Each number is 128 + 24 x the weight over its row's rms, rounded and kept within 0 to 255. Layers, rows and columns count from 0. Numbers have three digits each. The size before them is the row's rms in percent of the matrix's.

# layer 2 MLP down (transposed), 256x64, rms 0.227, rows 102-151, columns 0-63
102:133136158096183098129108157149134186158108117136104148117084144144121164111132175145123136117138137157117143114151142103082069107115112149117140096149148138116127156127135080149118110130115142
077:134163117124137159107137104139119095122111145132126143092145125155132156099146109135126147127108131080174166120087101154102107137104079144077157116132150129135114166176141128107150105101164106
101:089139127131132129139104122165087149106126133125151117085121105139121135126107153172115121099144104107137094090105151111105110145081107142181146128155146109133122098118157064156143129102170123
102:108086169126127127135132125128086164137121129111149093105139104160127142147132145127111130115141107148129142129155128148060081115130101144140168168151085147105182090141144098140117138155135105
091:127133073105079098106079175111115123121093125119092126141112117148148110143127140137133072141173154106146119121121130132125149111179126171129122138140085109116143119162149163130104117098133126
095:115108135097139148116143126131121161130124134089159078117119110080105133130176114112115143115149132177088138142095115174140137128123149149175139137151120125120131174125132092153152179120119170
109:125096075131155138111101091105137112123133122128126140143158144156139113146144105087133103114127155071138152126108171154098135137172139115127120103137186135116110130145135109149093112098077098
086:139070113077148114142154159071116125136142137141108101083149134111140151148104139143125110130139110154116116096108138126139145136137168108106153112189095107117149108119132128122162096138100169
098:146112139158165129131136118111100153092145118111098105113124074134167124165109119089095137166131145148113134127150159137147137153109129140102123094111122111164101118098137167135130138147073185
102:098144150120138165109123117168173127077137127139156124110119151129129138079178177142108141125125173150145104124111134098087114087121113105136133108127174132114154140087160110147107113125120132
124:092100153108145106120129137138153148127097107113137095078122159152135089169134132144137133094162113115103089096137158148162103133110145193126108091120155117108108123113151097129122120161156134
103:104084152119142159129141140111106161109129104121113122109100184162120110130137124111152130139111132121126127116141112138134148122146091156179120169135115085090089208146107168127134127121120122
083:133162136159153134108097083114117174124120096105124134145092116181121098128139116115160134116140118152127141118098104132185124149148088177105109140081119120124088136150118105133110132161136158
093:088159128128115081136128181096164130131146154139097175086130115139142096116120142184104121133107145097111138109108156112142118142148119116139148123107123121090159129169150119123123102136069135
087:141154156115108148149137166134157160110127109115140108085103155120151127084165147124079083165101135119142096138100124146113139165133096126129109148147137143163111158128159124182134121091124113
085:133159160151135115141137141179145092073096172133113089156140102092155117146159132090141134108135122146135141137126117146135134102122142130113165115157166164160128124150102141101096103148126170
104:155121111110131096152154115151154107141145122134137120148149060108116114124096138126140155114115125140128109131096114136107093076130091167128088193123132103174118118122149144122115167117152093
097:109133145108141121128135096123144119132143132061145116082080096095148085097108112134097147101116094141087107135100139135137131129124106175125145100144116101115102142115107101146139140097097173
118:114150111121167122121135156105160182153135118118119140155186112121113156136127126124132135083140115124168113102127108115109127100095175096143098080161128092158111113122129119159138126182124119
103:108120127106172188107124081120121139115111095165143142133149140155087123117182157127114111148145107123141115124166140109116067138150165121102090150132125115123086152137114118134118126091150130
100:092148141146098150135081140132111140160108126146087141166137130148135074147119111106168132121141181119121146163087111106192126135159149149117099114099145122146157139125126126148115124115145093
095:148117105130170122086134114143145081111117133165123126164143145099103155116122112092113152128133093130097171158105127134107156128145118143141125143151130174116185143146178111123135183138147114
097:140176093107081139104168142128157128133126142100097167125135084074128165145161123098132136166150147138136134104137140178125130110115121167139117128115113127089115150112152149138095106126124092
091:131125119160144153110108182108113126109106154142118107163088123110100156143126124107190144154105121118168147118083118147127092096113126128164154142152075131146125099123137109121132134086100149
104:130070126119155153122106148112137104165140121120155123144115138098077171087123116147090138149129087140123121130167142107120104131108099076148119126147124113147117121123106145105142062095135147
100:091128137109127133103084067128131113144123134124124116145088169143128166121110149132106136106105108195087142132115141122126113121138138148125142124106171110137139120151167159078079135123105100
094:109120131112096093139106119126096145145134116105108099132130079093097123148155136110118148138118122117132156102109165078122130099095138139111122119116131142096116151162047110146176107106103120
086:134149141133166125096149149150152145114146168110136137156127155151155121091134111167134114099101108117123137123142092128080082075118101117118165156123179093136115161121132105093107106141113127
090:125123132128138087134149078148146119145124134114111128177119154148174156164131146113118164095120102106128148160116129105132119159113108132112114126136125178143152070109086145121118133130081179
110:103126128102098114141059159142123142163116121146142153136142104149093128140170105113120091110085168115159133135112109128108143143138174083123126086161162118147121114150128111107108120090118109
112:092140106144104116108137145153112142137079134143090152133137117168109147151103164139109150120150160130171144130150112174106110112097133129154085160104071129170134145109128138137129099134165154
092:107127167132121142132131136119148071140161106152131136131137118097152126133104138142105135115152157182128110089122135150185145118128100134195081129083181118143116142117136138139151123124142149
106:142142150141127091133130093136112145126096155141133142127148105105137056134138115146094127078113107100150102144151152099114084136087160157106097109110149129151151095137165112146124164153130145
096:112180127189132160118118149120089126150118126166123179131105145086184171122131145161147104117154119122148116136108119170135110113128137138110152136131115157164133084126147106132162150137133135
078:162149108124104131120069147134179142113133128121139138137135138108112199110166097094149144142106112120102090131116113094105110126125177128139122110181118129123131152122135107117126129190128139
104:133111122080091113135082130164132104130117143127168160114148119123148106111170163141111160113126135132134144109137133114154131142106157097116163161136109137194126152123099102120169102124181113
102:114081115159099100159114144114154101135156129126131129141083132118162145129147127143139182162152110127079140133148177132151129153134084139103121114133095086156116101118088150126121138111105092
086:108131093109120164121133145120105170082138179138113128115115129138112167103119139111122134140093146121127103114149156085100087140095156086160164124142158142125132135156113122190149108156137139
091:157144167132145144130073070148121122125148126132143154109089117129149134128145137110108117147121164101126138115143097115150155152165137172100116171133114144116135111145142191176125086113128142
100:142120131116087100079174140152118144133120165114099095142122107158139132105117161095084095166124141098119111152120149107096105119148138171118097123155131103095157147105122117127162164110104124
088:123129125103111157103106137114154147118101106122130137093169104154130162136092144127150157108092140105163162116120134100084125122097121108109147117129152097115103171149132068133142102141112069
094:080121141164136130137147113119148133177080099163117109128112134130123140077105118154129127121149085139114131190118130133135126108151154142107117145089077122117105129146129132157113178143171135
100:155137154095113085113133152136115113143132123099071146146128167156103092113148121108136142105160102159117130087090102131163131127120094102130116151130087140152116089127118144120143171134168163
106:114141079140123132134123126122125138157118116135117158069172089114134096140145148135146137110176106102139169100170158126137117148134109121147162157143143166080125126116090148136157084130149136
085:183113135075171113130117138091136151077111151127099142141118084128151178153127105103144153131124155152133168148144093122144108112143112121139114117117123141097144142145119152127140149116070150
097:122153129109159130176118134139101133148088131121132115096123149078153132160118138134092157105176094156131148125100126102145142113103150130116147149155079148171149113162147157121167121161144152
084:112112138083156155155107159091095083108109137088127127136137133141102146152091131140147180170149144129147102152103141164157129117119127125088120143120127132128129132064110161129126163127159122
118:153065086103132164110122117050150165120159135156131132111106138144159167116153116101101149158103131106143114137127142135144143135108155103122140118161167160129119104126130123150156137144128145
120:104102124127119086147153124119161140130138157100114103120098156143154113134106128165132119169163075114114087154160097131115142133154155165140137160159090127103109116116091103105155122165111151
106:142127122118115112134143139114151069117155134151165167107108182125149126119098122178144154109112174174165125113135109134140136116164096088143134126153088149102125127147144127127150102089130108
# layer 2 MLP up, 256x64, rms 0.243, rows 103-152, columns 0-63
083:106096131141096129123167069118106118117128142142173110120102117095172130132138137083140114132117090126142146118107150095122146152170073138124124151126081083114115098130146119103132140086128118
098:119139091156113141111109169173159149159098140107102133102167126144123117124166134142130110143147088104134128176109149138075123148145133141110146123106123116161104167113109164095103110100103097
104:095075116138123131141092110107108120158137117123146155070153116114112094105151146124142121110161094166144142130156092134094120097112108073124156151099077114125131156127109125158141117131145142
088:132138189135183169128162132097152157138146133137175155115143153137127105080119123121129149166130123143127147126121110123114187165139137095166120134128166122101146156146150149131094136145132116
098:119129088106135128126140140108116137125125086116131118128080126128082110145124138161144156174104185101134102126095146113108141144126182128057146156121123115087126140126141098148116131102158123
104:087165104127146151096149105144148088132132091135150112079150109142114171103093160192118106127118148121119148109128135157133098141098150116144161128080129115105155164131120125104125114153136118
089:122134119131134110101106133151132114112101074105099117073089116129136089130118167125115116119153154155137155136076140132150099146134073101144131143118094130084121117128166150125177097115141122
104:113133087136120169105092143074119134143168181112146130135140124121125110144139108139100128132116121144085101140137084102103157115158138132148162130123153175155086146124090153158091126110133127
092:151110118113127093140182107114077106141123051133112134091126106165109123135125122147104140138132151101150128105129146153105111159086161166147131156141089155160141139117124127115133151140127160
120:146114148120151129138163106127121168124143154119158111136158150186117092124136108145170142122133097132177109127151158109122139166081130115123137107132118114107190087123115149120079155134109125
094:149146103185106119121121109111144111160134135110153134157070113097104126100116113149118117087123091125090145136076111131127163152143148134143138134107131126123115151101093123073123098079143134
097:108136119103111144149143096162140151140141131107108104119131128155139116100080121145171109108142102169118150089162105115135146171093154095155160110147135146149132103088070133149118098146149132
098:145121109122105143172123101136086147106103118117161127202124150138156140124139132081105113143125153120134124102093124107114169141120114142096133127128124088137117144098087067111109148149160114
099:131116113144091155186160067081145177137158131124123147125118131133145129094083165131136124142128116148148137125145130115083137110109125124125129137158115112139161135102130146106133158164189134
085:105135134121105128141149130126066125093118128153104104094156176155133091134134163135120122137124128147148156126145130153127137169102150113125153120161150096167127107136092142100106054118096140
097:113124135176131153145063111159126088116120118100133106133160145100153185104113113091100099130139164163140136102138156117162182149126118120143157141146133121131124098144148112131129100138103112
103:126128114168122120132115101125093110145121129161144151119120120117114150109118083150115068104081135130126155135118074094150134123134126097156149141102110117103115095088119103106152086165146082
105:106149110127168120098130149122107162150179121144159136131102168141143158137122100078102150124093148130112100145141133132108128134165112114155116123163107103083087133118089119133154076108103135
091:133126138161152152128149123087115146103150104162104125147170110146107148115121119113144127172125108112142120107123133125105117178125117088146186139143129089157148178134092175160108137135155099
102:119159132154171122129155138122108120114126118109154142104137102143094141097163154166108118194122180111147146091126145137166146170114134137144145140169161125096093159136159144121138130121139155
092:102117084080156119150115150096175100127086112099106160103119116099100109114150113136115124108142133160161089160152128107139141118132149123161118160141100116137120116099154115136122160156077136
083:125091153154110137113169088088123196103099096145107170137134111135148114096104124125101133142121115140126182129166165131099162108135125143125168117131111131100111115110086117108118114128151124
094:087150094163130123126178121097182152110129106099134155121133167119107072143146110143181147122134118087129124130161139148130134112111128131161105105141104131141124134104098142119117120102182154
105:129163126164127158125108126173109147107131103162133084121159139116124152112120104110128114123118132136164081108113162138087137089146170154102165115134144165064141140137127104099096116131141116
096:099151119154112123090157127142134143122128096103127158111137120167119113152121121125154112159136167085123089185172098124122122156167142119143120157120132133111139173160122179079135115120107124
093:099139133162110121117166140128179126141141150097105125116117159203111137114124094131105107159112118141103127136089106086110106136142135087170158135160103143121168150120135098092147118138131120
092:131118133101113135106144121116193150129147076125101169108108130120089150128109098120122138132128130143098109098116125124135153195125127176141103103138172126122132151138107100125150081121109086
102:165136154155083131117079100109103156113101097154135148137112159120123109119094138176134113159151157123152124153148110109087172101138088121151135174100105106115107163127128132111109122146138128
109:133089160124152139170128112107139173132087092105147144085134114128128105156115153177153113164127128139143103125130121101100108109086177132105098098133159130138094128128148146101109142096133096
097:109111128120123172096139106128116110110142122146156110145107136082132162126134115089133112071158103145142087085157099082127164135131132119115170122103131135095109095137111094162145139122114090
101:154098101106109113092127132149115121114122091142120120164111148124104099145151147149124099157114171105122104159132128102069110117149165126079139093119103125107141110133152129100071128153094104
093:125133135164117097098090109111126089157077102140107108161119119124104117119098072140092097108137155131112116091156138104157136144123129140123112143140103120155131120138135081129110093142192138
099:134160091138164153124123143070104146155122172141159157122122163086127109073130099125132102106126095152140127129169119134106088124128090107149161109164107133133140105145108135132152151113155131
078:112115136139112154158145111086109136109087130097146123108158132095094117160108156121131158125141134125165145123117129098165099125111137096102137164077126131102129126135179190102111124107147090
106:087086146111158116097129118152100165117128134192147105123107115133097156082132122092169141129126148159128096124153145149135104119178147104153159168130109122096102093120125140120126116142139120
099:132107097126082121068125136106126109162128135127108084157153114139129079156116157135128115089133112140157168169075116155110153162126091112158157147136120128111167129143119148140114139137126138
097:147164145146165095126087148146145098158132112148139107109163120119132105142143102167132121186155110122107151119102155135105117128116127108100148082110160120130162108175117085120114144150115167
088:132106122154152141146133118127144150123175140156122096136196148140169174170123163152081130075126098139127127147137124117080135128105144125086125115148114084150150156129107114139123112135125134
104:121125120154123087122157147155120111093171128108072119122163067143158148110103162106114089137142115142130119092081126133113091116139124096140128084107132110136136091108136119090144126137103125
081:083126083147127121137175105124135116122160129123124145128136118147107112113102114140108146113159112066143135118137113134107166158135081161156144151098157111145158172100116158108097094126168134
105:123154121165067128092135109154143126140140105146104100113148162121067089104100128118115127143111136100147136120138096119080114131097132094131097131128102111124124130072138106151139088137164141
103:090120164128135145149149119139123138137119129105081175149134139093116114116131103170132166136103153122132048134119171127103129140111158129089136137164151103116117076113111144114107147130144150
107:139149133202119164109112127127115111149139096143107113109126123133111102083126112114160133144190107132123141133157170122143132134105130101113099117128104099123082114117108127122119154124052127
076:120100090152152112108124168154090143117157103109105125129125123149098142158105151201155085149150153120088145132116119158112094117099109146133154122111129109157116156098119124110158160142143145
106:144115099133106147152111087088148128127144138182132150136153142159089105133127085142125144135145116124144141086165124121128125138146112160084130103144157082084149162147087114124089125143135158
084:119111091128103108102127099108093131133108140152173072128196136122114142129136136116119119123116137151110160122103145134185131142095106160106101148142138132106113100097109177119138128151160098
115:116115097090126132109144141117144117114112120127149112084152173130145098125102061141162161110101138131133109083139083103134115151106126141135131090173127086090121106135092107128135102157119124
117:108118132113159153132137138125150106152140103084124155125137123114125131103100127165150154118119185136107067130161155151093142140148159160093101114107158146113116124153093163127083140116133089
105:079146147128197139119120168136150150119113099109131135084141148137148169141110127125148135165152156152097105112122180134111118101156147123139153121148155173115115094142114125139138086103110116
101:100106113114152125126111115154083120112141114167144070115178148133104151117146076073095134109092105185140085131139136132136123125126114138126110118118115111106120154150139135142080111141145132